Weights of a small transformer language model.
Size: 13 layers, width 192.
Training: a variant of Muon for these matrices, 136M tokens, 4157 steps.
Each number is 128 + 24 x the weight over its row's rms, rounded and kept within 0 to 255. Layers, rows and columns count from 0. Numbers have three digits each. The size before them is the row's rms in percent of the matrix's.

# layer 6 MLP down (transposed), 512x192, rms 0.0467, rows 37-85, columns 96-191
102:128112105162145163159157117140147167148110111132091135165108117109125144125104169150098129086157134111162152125014157131120145122150149173112128126099162134105145129147154131120103107128091147146038092109121093141152123150129134120100119144114131123118132146099111128144137142147126149121
102:115074151090113097153179153121094108112154119148142136071160121124119168158145123092143103106100116112169143105127128113127145178138141151147137176161127156112115086135099113093095140138110111126113111141129057122142095146136149080140125129145156162132155114109133128128111079142130182127
103:069134146140113125151128116136111152135174147073102097088125147118148095158119157089128146114134116120106128120109178127148143098136150116158140127094153175151113141141094129135159129132122129127112097157125164123097181123127120154147188160164116134076099139107141145169121141130150138150
098:129144130140119102111111117125159118104147143122136148146135093117126159143163153196153096140130135115121178125132097143140102143134081149120105141159144152100091114169154107120129124109148111133190136098168146149128151103148161115123152086095122157084104162142129111077119118109141099112
093:141139145185153112112151134145117118125132145142126156164163079160171143162105170106162107099148156096147121143146137113115131095136135177118134147140101117102116137124133173101123172124117071122142084130145135115129163152133139093157146142117104085160122143146107140107126138114144097129
097:130152121127161142132158113120109111124118113179096143126116136143156107130114153124120117095095117141135120115157085160124109092138110140152128132135060097152115136134158116116105124131145096119203138118108148133082090161154167164140131124138136123148157132109138144162083156133128142140
094:132121165188093141113123126136134135127182128118119138111091108141143115150124115111111122111162125120142142161141125145158120105143134132167118159102117089101081119130121164158144161141163134080159135123131104112122118090126139127119109120108094125135085159131131134171125108130136105106
101:148165137127117139107092147123108112096097093142131098147116113115137161149130161094114140130068126144126183136173104139160159138134126115134114094132132163148118143153109093135113133108207144166122166141128153117117142144134105174137147116136156119150166085128157131150112124140118128120
097:142092139106130159139114152128131128125126109101147114081108123130113085138087185137118139178141109079175163116138102103147138095085155126110063119141126099155148145137121171129144129167145117096162144132068114144067097145132114145149145150145099130069154155131123139075143123149160162110
103:123142113147143102152157109071129117087181142112142137135136138129100142140090077121122119104083135115122127109127156156120091127104106106142113103142114149079122147132116135104121143111165161110127090136124182182171136115138147132141159114139124127086143123143139093124103062150119126126
102:116187110125089135123130112098092123097144136151077127141113110130102140179173096112136123142132130184106163178110116142142151142139146135128091162063116117118108136095125146098156111114135135101123150113112122126097131122130116113154106087146101120159150145132151141121121128171160150134
096:153127128114091134131114148157076079184125130160100173098129141095175110130157142141120185139147144153129119123146114137115123122128087121148139141102132113130128113155162163154121116139131123136117078133150107109156109142108183150104110113124106105153096140097117133137153115151104112087
102:164088165116129126080158131129168153143087094169157128138149122124141079116125129139080129122163143061127109125083116122142111117114132141118115113126153098130116135117118128115106118159152157115114095092161105151128102120117115124090126130123130096122131177080111163088127089159135146121
099:140109160126148145149115108144107105128155123166104132092146136125120120142109134120076118161138138146094111174149112150141115082143112148121144116099130135157111120091092134089140122122128123118099133103111112082184069104124188165097098130125151124098116108131145164149124100128134097096
096:131131094166117117131096128142089181115094115127185120172111175153132159103178116152120139136137137128140127131124122127117108111102122101135129110140116143122101136169167168097148078106120134076180107167092087102143122126160131193132117120155118151109129151113134120126123160135120158122
103:133154144129175124051147100096147154103152147115120160152137129134147123114133167113133145159071120122118106143125170131099096133107148116094136138129117135088133156174156122115129114128142151086186113108148113160107103125115121203135120107140128078117141144121128102096133104139101109121
102:136146145095177130131188093161140144112161203101154131116090131140130135127133118132110164115105119096121108118164146115149123130107146123137077171090098080091157107139143101113134109084160107133142154149139130129078122102147142127140136155089123141113141111148176121105125094146122102132
092:144132180125119124119107099121080129134167120106127113142123161172121148105098123128111131141112118156126093097142175159156165081128112156174153148089121135146113147119152158101122086123148127129206097150119141129121187117127130105111158128159115136106127112169134137120111150079106110106
098:123131140149114146145088114139116116143113127108153119124138090146146111110181116134091135081132112086109104189165178112122151147109172076172079135122145157099118143118147096115143149142168109138186136120125129102127113129152130120142101116107146086098156139141145165147113118103161142158
105:115093149064137119164116129158118123118112135084129122130120131125149128144147152103136137132127111135121074098166136115126143165047131117145131148130146147150144123143131107157111109125166096131164143128156127153134138178126111122092132087091130080140175152145145081064146132099127152108
104:122094177141115160164128126156163138118069117135135137157129125167165149099129185121129106177100119141122116100084116116114157126135123082144114116108136187138135160117153147137114126115123133143134113109107107108143153130158136134113110113093129174097161103126098107127118168119135156101
103:120130095140108162191168152104176115143109169087134139120128137112145087119102132135120132119152127106147134101150121167132084113162110174142143118127100132126177120130107145149124128109116151176118099157103115133117146121103119145144152117128061120156102150143140108157139113162132127121
100:115099092172164127163148123141110146084116111119152144165111136119143143092157127177134160129114162142120126144148096157097110111133088136140187104180127116106116140100151148126118135123155129101116203107119087125167115171129127120119107115108136140063103120085144110081099146149161112137
101:092132107109164125157085154163112138108125120154132113091125141082121120141151136152165124117164147127136128110119146165176186104095079164128083118149087094129124161165072155115115142129124127155139093151116171140107120137133129117135097101107143091143100072124120114158099127112092093109
097:140136146131109137128154118162154128121131126120106168153125127101124167111119107146125143114113135147135119134180112125109129148136137128082126127145120082133150144115106124107163103109095141132189149160117154124164098132141091169161121094120142122161176082179127120137113132187169147095
103:074116134097125135096143147122108160121097172147089168150133139139099098110168170117135122167134128132127140173116136138169113127129119085111087180138118129117133128153117119119106114173117135143060106132100128144110126164123123130114136136129132150141171128106072125123122077121184181119
105:094113120142119176113139096126133123168141141138151052086099158174112180116097153122115134106179106145128137190110142148129103153127127095158111120150154128134126099169114159129130137131129115125122171127099134110080136088159167147121088121113117142115161150128116154125154087144142151176
103:071089146122144087146092191171151141126163134103142191157127096082070129116151142166124153094152132118141139118150132121119135169110162151144173133155151129068115132177141159122137097134153119142169133117163104099089156102152149088158103125119124137111120126123150130112095102116137124134
098:146147082158120134124124110139130129120096092083109105161156166124129155156132095112154142096090110136152147157101143138135143147143162117120066098125169145100153137108165123134087188150125147109188144119130100131147112131116132130117158111107157132106151142096131137161146098104127110112
097:151146144077115156110113125151173108152173124110144128134171113110154126092133098147184133115095098137118109090088130111127139172099150143099142088137127145116158147119114135116143142101120118143139125164143100133118151124118090081136104088109133113137168119131103113122142115087125141179
102:153082137120159116121127139112125096168117130125152096169141130164107100124186092134143126117167144147122162112172155102104123123133143175142102096150136108117126138139147141103129155189104122196144161127179108105121107127146145122155156142172166127123126148139101151164178112130137103105
105:112129119118134139127111136100103145140152133170153136093110127177105114110082128084136146145171094094095148154107142128093156156137052111135146154121120140147108114130090150126139087132116146095099129118146149134159110121092120130116088151173148099138125215121149085131161114133110124155
094:131104143148137090148108141116157167127113147120128138119112148157099145104138152118113152153140137151126170166170121118145145092129138175142144154106132073125104136153155155099137101087108119109116130076102157127122106136078133141106140151146112143104140134126140185086120129137102140135
100:106147125121131110101139132159097094141123119144173104131171127124085137094111124128165154128115161148120131128095122127116115152137119128091124110138131150148119123127121089083131135099086153168155128108148156096169120128111119078140152140119095109078103103130113116150139118077145097170
101:109139107148106098071154120140131121132125170152204109113142140115120137170120104122095127114122111129132157173159127145133114116138157150138152111076084143132151171118121181134128103118151121148196142142124091098118162128139099120112110153128172113112112097126133149148134139154116144124
110:122153124096152136114128142178151139128110112169113133137144122138128129143095146140126131102139152146126125154062120150131111123155094164123130134137098083148112156163134112115134139137132120107122151167109142125104140119158122142120146092078098126117142111121134109125110159146146117127
093:140089138125124078142144113132135122152117178125147145113084109141132140137100135080077150143160174117100150128207127139178154124144142152153145122116105132111123133109141150113110108134156097099026171115116148122090106107108154153093162177155120138084129119144167132103117155110116127117
097:148118144167126110155106138119164112142114122161128144156081129141159108117073129134104114120116101116114184168112139129119145142116122088158120104122098124129148110116098127082128136115127112121086082148089157125126130140132107124095118157095154087108144104127111108120117116141090111096
093:120124151161139117117125096129150119157126175131101154148091149140117171139150163126124143106104152126096135098190106136138116102089110135099110108134121114154137084137146132118118139152115089120107071131122125144145112100099186127152132186145138142133084122122147133155121124111136100147
100:110122100179169108104103092145137134144121145145132114125128107127132084104133093108157108098122114104117138132115131141080141129122134144120113154100146112111108156152136153153110144132098138132095145129131128108120120112108156130117165081167139172112151113099183141164169137092126140159
098:128105158113094127161118131115161094114114158128124118141164143144107113123142102148130167064138113122138133102122090111117171104151139174167086150147108142137148100106135124115108118136140090128167107153110122082137125177118143146139156126128134139142127121138135101123098142156141163101
104:094197130137149087152075118079122139088108107111114124112134129145075124143120108151120136123154137089136067122146113138159125110160138113117111115144107118126141149110134106145127129146093139128137125136146102133139141141117096089138143162095153112113113105097104115149111122118147123071
100:091163088114131133132078128120132115086121143138098154104141139089098104103124140137115113099088103118117117095127132097100155146129120091118142165137139125152148127081116164118111112120107151095115095124155115107144157131163106095175100093124130120107116117140130126121149104124131172107
100:134146159107091158135147119145163138119137145113119126122113159131151086092095128140126148135166154124138102135114142128089148113129145137121157144116140148158114182144126123122125095138155138114228149093104100151080164125144133117125115100151140148098116150177148095115123123087146146122
099:090164097086103159117141095128092124163172115133120095115128132129151136132113097066114131125134170128095106150116108084144124126111171136137107113096138159086130146114166150108122139182133118126068126113132130155180089114145130102126130153168120155117097141123078136106162129177089146123
097:109154128110120140131118146112130139169164110124133145162155130087086143075133098161122098183101126147150104109139130138131100132136122142144133159096135103136147127094115142086151167128075122151072154087166167139142158074135105089150107139150117149175150091087115120156117157130128130121
099:138079170056103084094108143175140139125134155153099165120170134131147126137099133133118139149132123154134101116101154133172136077115142078175108112140141139132144133140123089149133145145162121144122126127136130135152117119143125143110117095144143129118145109118150136121079112115126120084
108:090142105111145132101143108162175146158133101152080085116182141141084147152155139161120137119141119080105168135139118079092134131140132077161113099147141116129118120182140112134114131119124130152129109129112074107109119109093181149111134124151154150125130150130092094124101095166088129142
097:103117115101133120138098138156177134100135147142132134133142115083128105121124161135134123140147095099132152118139117112074082157136121102113147141136154186108099131147148104130114152120104115163197147115129146161090144138130116095154118113148133130179087169111140122136117106119090124138
# layer 6 MLP gate, 512x192, rms 0.0708, rows 38-85, columns 96-191
100:154180087083154159112132109091126132116141143092135081145153146118121168132132138158138129110085115126122144136130129130166084131123140133144124125170142166139141086122093134161137103079158130107136128169155097150120139126146127107131158118114112122095124120126142127133138141118131111081
099:123130120130142120124125129119129129132190138103119128113089139134118123176136148130129154092140145124134150122128142117094133199110149184083153203111175145124105133104154112116101172138152097141146127135126079145144119156125115110142120135117123113137140113141165134113128111134158129107
101:165127111083136076101116125100142107154102118159120127148158170131100141145125142169148183108123088113139146156122079140119128157106125116152124139101081123064133118117099125091125109131142075110109097136137164134110143110140090139075123121117135157087151126116162138093116110129139137129
093:078083116127143130104110147128143131134068094098100140118110077134143079094140133127099150103128128123157125129097151116135141110105143094126106108113113107099129139123109094108116108142143141176120132161131124105137105081169156151120104119117105120078126131140118097128104192151116122139
099:141117104156125138094147123129125131094147119143184110163099104116148152132100113138144124177125132139139132129159121137136135125114109086087117097132143084136123079115152125120120109111137132146168173164117129137146207096148147102145103165146148090096080128157148151116138122111142141154
097:159147111118143147150129083111098128122120138129108130116125071097109105187099119151102115174133128129141136135082111173175142155066117138167167112115133129128086139135145084101135174140157129141135155081101113198125156104110138101103123090127136103111138162150098116126155130098134125137
102:117142126128084132154161101111105121130139145174137114099073137142175171148137124176126151135137077162103112129137128115133165153127096087108101119136132103108102121157096121114164124110145103146106135140089161131112120156096106167102146104116102129116129124158131133100132119118167135115
102:139128096172152128106115160112147123162089102097139154120129161132117117151152134124115159115128164128118131122102133125164158157171100163151113145147162157112105125146102093137102124084095123114113127164151149160115146116132129127094162094183129154110072142134113123095109116148148162102
100:132117108093123115084133147099087171151094152153162118124189143125155121173130158157122143131135126134156092143127125134085120154144120145144149069084145103105148158099137134134162081162115136106124107170123144121108096160110134152098151111149166123165147126103093147129135140102086175145
098:148146122108139123138128137156124140137109132136144182129090126149129105151119143152060111158095091151125141133166146125123089147129120123132111129122116109115142144105097178122147159190101107147105145146133161111113169061155078096115086091178134140134133133098161121110156086133097125120
101:091134079139125112116126135117124127149110126143121157125131129139150118066125118147141147156140154147135109124126135176131151128202120119154105152095118170160154157142139151134078109108106096151177086131077084157158101147122110130154121106096144086127126155115106147181121096150139112106
097:160088176149170130125142157095124141126099166171105093116173120119143096125121082105129120128136118157146146162113114102111142115133098127132152123124159110128090127117147134113146175128107154185097142154136099155115114121146152136104112145123115097130098145123151145109085173124122176141
098:108138125113061081114142127119132129106121108149153139119126133139126138125106126157124122142126123109119125063117146125110145088120111144120154128132129135125125147136129144147179112114128102142089101120120093081151133142144090127143133150084141079172121119139172151124147072138104131142
093:122160119135138143154146140144067120134126139100116133104132183132059068161076099148156122135118139139110093120172157112181136085098132134087095144111114096121126165134085128109104112135128129095174140144162135176113107132135106136117096115098112123129133137116146110132102108180117123083
101:128091096168096136157147159120125120102123155128111127111076107142110106092108116116119126092116135198176078117142111188148159118139151121111123112131147108131185135106120142125087096150119144146140133154164171137114141131091122102135147132123121122100141131104116106131084133089076133184
099:140161119154106104124103099152118115123137092115129162141119189130114122131128097162132087100125152138147139109125090122077106126100123180118128141159128157137158120113104142137139091126112134122129119144091167154114136144156140092137150133163135144126178130082110130146133125112102078143
096:131125117119170101108149174053140100088067115121123089093125160116148136115118119139144127110174112128162145176128141152102141167117127170117142086149094123138113115135154114138112172124096155090102130161141127104141138133138122114141056115112113155128095127133151155159123126104129109113
102:167109099140147163149131137123105109089149138147135148123121136104162167118116141124099127121126120101151129098126126113162155168173118140140165100119167113122127145137097107119125123128133100111172085128140117099120102155088129121151138124146123131068130147139102123095154133170141094108
102:123112143094141141162046168103104107120163119108146129087168144098111150139099109128123139128123106109132159111132129127101133133138122144124118113138122160119116099112101113142117125070110116143127126139137110120125114119058099130091155105153126171104147129154122149080119147167165116113
107:147137131141119093126191120106069141115124107126134140103145122169114154168122122114100135148111139114127120140090142137149099120138148131110130171126139129081128131157143100146149119142129117149146102105108153141136104160186157135107051126125133130147166126100137139142125143151112125136
103:137116113098108114153098145107118133132151146147144101169139147122100146094103109148173134108164111103144150100147126156148106121115123123126129135154137105087102098123128182112162138161103110147143097127148155105179121113123133109121092154157132102111084131117114158071180158118134170140
099:151118076154150106110130163102123145125125148102140144109157146073221080116123125144144133097115112124118135105141144128110129135166081099115103125093142128120149127126120142148089132134152126168124142135141106065089130111153093120120113123150148103123124153150105123126131134145128104131
096:114120104156146171124146117099107110137099104116154110126109141136147148113131108148161128121140115130127109177119147122129133148125056127133129137130113130148088149104124101111121147141106108163098128166120151156139141149155090104149155150155146116112129160099123107093105153133132129102
094:119101121119149122134127156146071104141118130162127135118151129137132126110102144109141159087134152135141192145121147158143126099136171133194132129124144150173106130115123089152119161111121126111095188123144086148130116117173128122116144112102097121154105173100076092124134146105100146155
098:146117131127128109142102153110142162076126140169137068152098098130128102104122109132136129135125131101116131119162151134080096109081152108100112116125166171070128133164118150108123119163146130085159153157152151131122176119128089095151081137109147097173139192114109109121160127097113108124
103:120143124110097151099134143132165110129144143105185104135136134146121120123183116139121090134136144064169168122128131155118136114134138084112144118126122124120106141168108153113148129125138138171136123130146111135116156181142150126132095135144158115148138167190143131119127133159168140109
101:125134076092131162107135136147091137103109123108092144131100123165141116117110122183140157139149147082122150090152146145095123150096125154130121116157155131126104091109112131137109091142141137130110132080123139179105120124162158116094144132125112141126156141139102159147114136141158114145
096:160119146103124106114140143113147114132122108128119124080113200104120155082130101140099122124128181153117106109131158085134114106116106129161132123110140173180088132166128126113144123112105140143141097120146107131156171128183147151114125120136100158141163117100174111128135153149138093129
094:159104154125165090108162078107138148111123119107128113157124155124138141187108126111096146090142110132142121123123118140147185167110132110115112097122134107144123105165148110151162154102148181139143150106113155116108129121104119154111123135142131136136147116075147127106122190127117146101
104:132206140121118115133129162136138160172119127144146148105135143092102109109152136103127122120133147129125196119129099123126131119120079109148120128118129112123120143137187110124074151105121092129144102117144143177149129114116101109129166135143107123117149123159132108125120127096111099101
099:153160124088118107162131091140149144127148138157158107113161153146126111107081166128146132122128129151138153163135159118092083127092132097095126116150145122126116116115078132129142094138111129122112112135130130125125129086125087085143104118103088144134125142152123146128133112149144155116
091:127146140118133140141125174135163157122130138145172134120118151128131149124130138134138172173137153179126162132150142149093146126130111121127121162122094149112112121136152124128123084102122096096102137142110116101101123122152140170150103090122064123118143144167112131129155194124116166175
102:123116131127148184175186131101139172124169123119123125120141116107122143120122138130110081137119163159121118100107102095103137104090114126134129164114127136123134127119147184131088107154139161157129115152120095137143116160143106093150097101123140104142162105161127112103131118099098132144
102:122165149112091167177127141088113087139120118128147160191099111151147114097117124134115121174111181129128126124117127149137092163075113144144122105157178141095069120137133124145168189130120159135100119153110097123098135160127134107154153131069178111114127150137113144147112167115149169155
101:167133137125114094138114080153179116132119106129158136115101157147120151108140126172157112100113114115107116138170147148102160158110088144116128072109114122119095106146152138139128133116105113181114131095157096105172106113149114118155139128134127116179133171144156109119128110147132152114
101:112139132127113132142085116140123173145127135136153125111102131116065134123112127138145134166113172114130137119182088109130100166149122135119131118155112135165140110129111149065133119131130163065142161130131083163146103129152164116130129112161145092151084139094131114079161115124118126180
100:096093123104123126071147113107146122136126171140092117109141148118155138128131171134099080153108129143092076120083128099065141100140109125135132124119130125087112152130156101131130107151135116094126120144120121150141102167134098141144146141123130120150139099150148120147166137091094106134
096:101100095091140155102157134107176108181102125182118142114066108117139134140124123127118131130113107115168139085129093113148138115140127089090148149082110142121132121130148127123127121159131111113110128108108157100121110096154166125119091118166096139171105153118133166109102152114099096117
102:133092137119094175131107138079142100144183132128101072103076165114157158144116133122086147092121133140118127099141111125145123105148153136130132119126124113120153091131145109158134107151124090146138131124144098126126162182155116092151084168132140138131138139118130129164071177069099137119
099:142163136084109170132130088107143087146140120154136165118112128120111103172117111126133121136111095144130116142107145133131108135095100165130108141152131139098097085107155135111127142093130111174125122109119112150144141150169087113085148146129094107137166115169118121114177175122168135140
104:145170103134135136109142157103125108124150106109126127095104106141127123114102137157067172125168104096134076142099087116123180104136147138157130110144141149156087107090138145072115116107145125157156138138150136140145114123121149188106128087128142099150071146177160123119093143132119103116
102:110140112128133105119120104143146156071144098134114104138193109100129122095154132132135077085113154173148136158120100125123164133117200103130163128110150146123114095159152096166125099125098136129115141137115110125168142121137149119096137114140128066138119116104091142093103113114158098109
100:153132111104157088142071112112153121107138100092119123127156096132107108097138083153118163150128125167117108126175116142180135148081106131126057094135108164134115133136140123134169150130144128108140132150126136104081149102130134098119162095137112112185123153109123112160130129187147127126
098:156120152171120136100100135116122157148108108114157145138095133106122126122127157136134154154085165162124110105115103111154151102145141130101123131153137133165127164087131070156092101137073115106129165096131102098117155115136104109154134120091168118107118149128094157125094127122141156097
100:129100147087130199094113137136092139110067129115101142131129158161110100137106119141156150136110134121104135151113123136135167185126133157107085137137097134152125108143126097153118138147127125122162126174102161140137128117129108133164073107130153133137090115114115150110152151141104102107
101:105131102162118125160110137099159101133144164095108186097091151135190126103156117121130102084138146114119105133124103154153140103104127147127143122140118104109143090128136073116101120125098126109090140173120114142151129144121107142146135182134126109169138116127114194120196162120120103142
105:109066098117098132117141119150184154125137151142073103069128113119116116121114109144128102123069136105131134149139155136085124114135149127172137106120123132123176096152165089128121102130130110154136087159137106134107132125146157128084147170115114133127102093122099116132114101130123133134
100:177137145124131130159153159109129101108104103097117121121136128105117126166111097141084131134118144114149163129142136121103158104110144179065122109129108172124159120138142088141124144152122120104107140105137119078153144143119117156175125163141124075143122130149120153123109101165124098134
# layer 6 MLP up, 512x192, rms 0.0722, rows 38-85, columns 96-191
095:146132070101090097124089137119139110119118109102138165141097125152118118127102139149096145134120154134110110097207128155131107139145133119145128183073115091111132135111143085114134112166096147137140128141098117120108153156142123151094159130142154137115117110120131114086067135119105152126
103:122122087075173166122159089134082112110139132142103076164103129104129103133099177101127110157156154140108137148145096132104127160087156086126160086127185121106167147139142109120150127214135124145137123137121108135123115142119160155155107140142130111112121072126147123167132149109121114118
098:122128148118096131159100148143153136120125140142121134118134148158139135114158127116106090081113112151150111190143141186156129147110102120137097142132153108097166137139125110126120110131118195192109147079120090128103155143189122116111142134156146141128146133168125135143146119128092139121
090:124101087099118129159106174106125096133138156125154124147136116094094137195166114173099125106139104151109124097106176200138106143145126119125145158156151127100098127160123098127111123131149158143107143165106111173126162145124159136160135147175137101129135094161164174138142122133105134103
098:116147102066117153139147118126175159100131148102135135130152174172140109116165147126085147102121165119161129138135128129123126134145148117121153133110115168134120122122142118147075129117178114170176148120147126128130103104151144173135126147139175145188159096125104112124117111144115135132
100:113137163166153105120086129155111123131127170156121127109144126105144139116135095144118127099108103115146136136116114100167174124131128126151108123112108148100096135113172101123089175148103144131121136132132133163131141111169158133115129107114116112115152088164118107164149093094201070145
100:107130139107126135114147146103082095127154141117116099125114131170111157151138123084091158091121089117158138150152130123085131139155107072154111105135125091125132139126101175063147148120074101155144134111119114128130148113125149186130166117138115152104107134125130120130118148105120116121
099:162122102117163141136137093117131114126096088150123098161143155136104132174137157127146122120082097102077169163128094135095150131128135104131134127140153102117155075110113122140069101137144145109152157131139164159140160142145134114125147141123123107102139132122120121105168107120118157111
098:120110125138141071142149128146089124100113159116111147071121116102155137095149136101128108114142137152101168144124136122119089126138161110146106122129168125141112131101126109110116150147120124101118103133103134113105114147128129164124103114103118114138130119174096138159091124159156154132
103:117115119151098130115104138119138107072109115105125117130127091134117128128093153143129106092140124199158126154164111152089142185160134143102102175170107102122100097135109143108092101105113133169101154078104106113135142127111135068067144088125165125170102154154154104105164126111150130108
095:104136122103118152126122117132152117138102119101120131108142162113156124159110130103168092156136130126174111169102172150132147152123108140122122157182145121087119089123102151163118116122111113160092149090124168101106113150137123125113128129114150121084085125131127106131140117090118099154
105:135115130122114124129146104136142194101199118134121132094170143143134150078134148175125130161163161141165141130128126120093132136119127133108049136134146150154128147085109098136150162131117130096162136154087132109110128117102140154084131095111159132110126114083172088137143144138135133151
109:155138143110140135134130088181150130166135118134143128121151135158075108154124134145134137148147143159098150131160133154102099100135140159138146128155146118129101106049102099087106134145140110102102135126169086103171096125105157134118152148157105115098098148137144177158125121146133094149
092:126143086170080078160131120114146121116168107130112147110141173138108176143139144100134167148110118136101149142178140133147093138121142164118137141124092143131086139146163163126127099131112126124129101156102114117088141115125128134129107127103163144118110185147144110162137118098142154084
099:128151189138127159115116104118135136080115157139125179124178140144121167130109177125157165150107130146136142104160142101124152144094121103137127133163121120145157142113105125124158157110128124117106125170105114148195155095132128125139135083162129128096147149116130146143134108119134116133
100:161120105112148110097157133114116108157112061094120143114157125086117114145084157113103197110124120111132109129108150164126075112158128108166123138151124156126128129131134140147079165119134112106104177098155127137143131134132147183128128077120130060127123121130085132130125133135142096121
093:098126157156092169130088158125120163132133139110127157122164115132165132106115118131136111109120152101116095116107110125141144094098139117088144118117132075135119137158109124112146118130130105143106110142120135098146121145081137126128129170182134121140168101160133147135112181156085175122
097:128110158166108157115125127141140098133152137123109114147137135142093092107094135126130125078115138112125129133111150131128121130070077146124141097140149128127164143112140155181139118142135145176116145164098131119153104110101149138137102076222068106111100115170112143122171127160116119142
105:128167102134144132150160115177109091143152153101143155121137116146139122119142130105144175149121073131149086100106125105138132139122118111130083105123154121146108157109087104084133109097142102148129111127118124160139132119060087132096115114155133134149111135160160106142116121134108111101
104:173141167103122151123142138102105122120119126101155169154166129203127102109094110123135154092140115166118118116123126133114136113144111103125137144096160137112157168127112124106125098144111141104126150077172176144104131147117138101106137127100106155109111131096121144120121099154119140095
102:092113117151135116103110142106148172118142149100154134150112108122142134130166127156077184162170146143138102095098150156115129100125093150153142125122120136142153172109145175177093110111098080110143120137127136103125150188113118114129122085117157086143111124140120148115139149136132138145
096:165131131111163124111134080081136120154120119151173109120103125107097157092115147118168161111152151147147147173092117127131155147102150141125114118138122129169131117127120121113152136143106121099136140100109113115115109143104103139141094133159133105070151149136143146143089076119153138105
102:116136137129158124094177149124159109126128105099129122161104148081151113151121125122132074105132111144172142128151126114119106135148132052120127129124127142099156135126112142145139111163094122125144118121093147149114158086163109134151126169129136146143103150150156124157089142142152112102
095:151120149120123100157157142108127122157128117139087092123111126164128174119134130142114093122140123097149111130128163099127132104182120113107124128133119137078136123100138154120164108141129146149105097139125147144119116120114131111175093122101110170119081088118156094108091141123093093112
098:129109123146115149106114146121142163137149132108152149093135131110102167118101094114146129150105049096137136109135126130144177131172125125101129115089119108118163130101126100144076157136090160079149131141128117111150124124149119094098125083081138128124146107126141100170112120142145105110
101:107139146142109101124149052140161123144121109105147086178114093124126160157120154113113150145151152139113143150135156097090163153090118097115132135176146111101155138169133156162114100127137105100108129091105133145146117095120155127098115126150107162058125125117102148126136095138126094125
105:123121105145167095180086167192139139157117140098115141142135112148112100144090117148100097120125158103083094112136135130119103118129179134147124124153139116132122103147129108155126143159141167150139144130161138106106138105110134117112067099140121128068110131122114110173142117108154132114
096:112106113141137150110119160136100143163136165160123151112152145121103140124105173083143128100120098125132138131129139101112185124130124125155115127157151127133136120084120139142153120135108118100138147107144079105144105119112100156119110178159136173150123139130138147090179105130162101163
099:122148153143107151109131139150150145157140105156116142101111140117103071125124133115116107171155129141103140136125136121090121132135113127106130139160129102120111103105130160076133143105102127175152115164156137130090124149143134125113132134076145131123141135183100117141162087139138175090
100:132143117153141091071106165076141117102118128120093145114127167164122145100156070123116131130113140131125127137125122151143133125104118175129109115100162098123081110169085117144141151139081133109139133108128106152080127117188095122145096161136169113129117135144083121094095139114162108120
103:119124090177112157152130157122131134112132180117125157155153132140120139110134120125133126123169115105101092099111139122148143125116104092101133122148139135117105124158194119083130111135116125102121141119108140144120091101114145114115122108112067136130176144141146113095126124156165131171
107:117148147137158134155074168139123145126126157117143111074091146136149132079158120110143126141127149104095156137170127165118109133124143136113109139116123118126142111131142173130135085118109141093086139116122132138136095106125165105095154120107090109120122113107138158121137156115151147119
103:105167126120103145138111109110125111096168126138151108158069146112078109105139167137162121121106099126170136099119131190173169102112103097123113139082118144141101141157126139120148149124161118148122147121166167145125107115108144127166110148149129125105127099105135152125143106133084151124
095:165135135154100094101152082129116134099096132081146120100122122126175132123150170146136095136166088046091138134142130142148121135096153126139143127090113116150136132108116153161153140112100160126111092115090093123129174133127126117074138087093120117111128125124153107131137099118087123137
103:138121115116148153097158163110130147102161094150121125125140118112156116125091141090138116131138104112110140123101108121135134109142112081136094157135115137107120120127134125184122160134109079112136138122163125194128120117178076129121142121120135140152128107133105133150082143145105115111
107:133131116120158105144114112177205119179112115081143088109075123144125144153103137141176142127152140087119149117146141120119108126142130131140156150094129150130161104162148143090175095116111113124106115126143116109115149140104143129122120142100131090163130161125114109087139125080095107151
098:124118131141145102111127131104138122137117146095160134111097128088140108149162113164098118129126093184149138102136108116084144113074152135122126138109115170152131105104159139120111117123153132122126123128112089101104108127136158129168076149141126144101130081099175093180114120107122159101
098:128140119133108118125166107143106121156097140135136122110100120089129126119142143140092152083140094139124116105149119136123088097130133136103102165127114108103151095132152121108116099095173157107131166140078137130146109124115129099129130119142176144128129136117129129158137086153105140122
100:141100137197121089139105115093141142165145121100165176108179143127147142139170097117132141095100111100140121075121152106131090095155144149137124149072101124183131126132094142137132099132147128107107148127163139156118113126104124158108146134129078134077114120154130105129132116132149137104
098:142121137159119112080133132108128125095111160093117079130130154116126105071131148153077145159149122144116116142156161094123099129140101155113113122144116149118150130115125101135131152161139153137174158134141132109131094143098125149153168166108163130120124170159125160151105125150124130102
102:141099127142076089122110180151103096146135120168140164066130147067101139140126133135110157126144084151114126098186129122152162091132100098128118150145091113113103143107154158177118142113146097137126176149134126100115107144150155065161128193162116101141147159103170157084165126128157150156
097:147159099106080127115123109119113130120123101107113102166119113132113111077162150134068110124165140122075151130099098105126148108147148122097128125159141126148183085125129144167146100138107119115145102119092110105124163162121090119145141116159105131114133128121069121162093116115178128109
097:160167184105141116086109069132148135108094125132099162102157108141113113108124162101119138149125108142118169153157114135124081110143105132137132153162121151133110103137140105133089126114169143094109145132131116099164177136128132148154144144104131129130111164124151120124145103129101160068
093:121150112131145113135114144126091123105136135165089151120155102137084124146111174114105133149163126133106116135125162170083152100075168092100137152143137121143109144110091162132137115136093158134096110137102158123140106140060139157128137128122148124168124101120074108159123134143129131187
103:075121105072133127127152174118148118162104132161138097103132111133128130120112109128134121104162119086127104144104094099111155105143133182092098169097154118123130120132122145107136150122099090088112072111109137119124143118106125127136119117079113132150159122120140188109125119146145115122
100:148115131161120095118117146115117153137164132143151093118077104144080137098145097139079099159131126128125132115090082155137133137120143134156172119108103119123086124114149129156145095125113129128140120155142137167139129103188166131099113128149191096090165139139091133131118130142130156125
106:138109137153128159118114070122139139149134122101150172139132127119132111112136107171122153158141089138141155129148141081175104121157097141083112085131133133101167148138145128126120123135134127127144121111110112134130144123178111148149085122114108175147116117135134183160104098147171173110
098:129101141076125140156125156147148136125126109123179048103179124088093143127157107110148127112107099142139161123069086149089146153123150156127143096128120159074103131153135128134152160117120157108127124135107168123112116112118113136138118130152126114120168131177166117144118081146122121097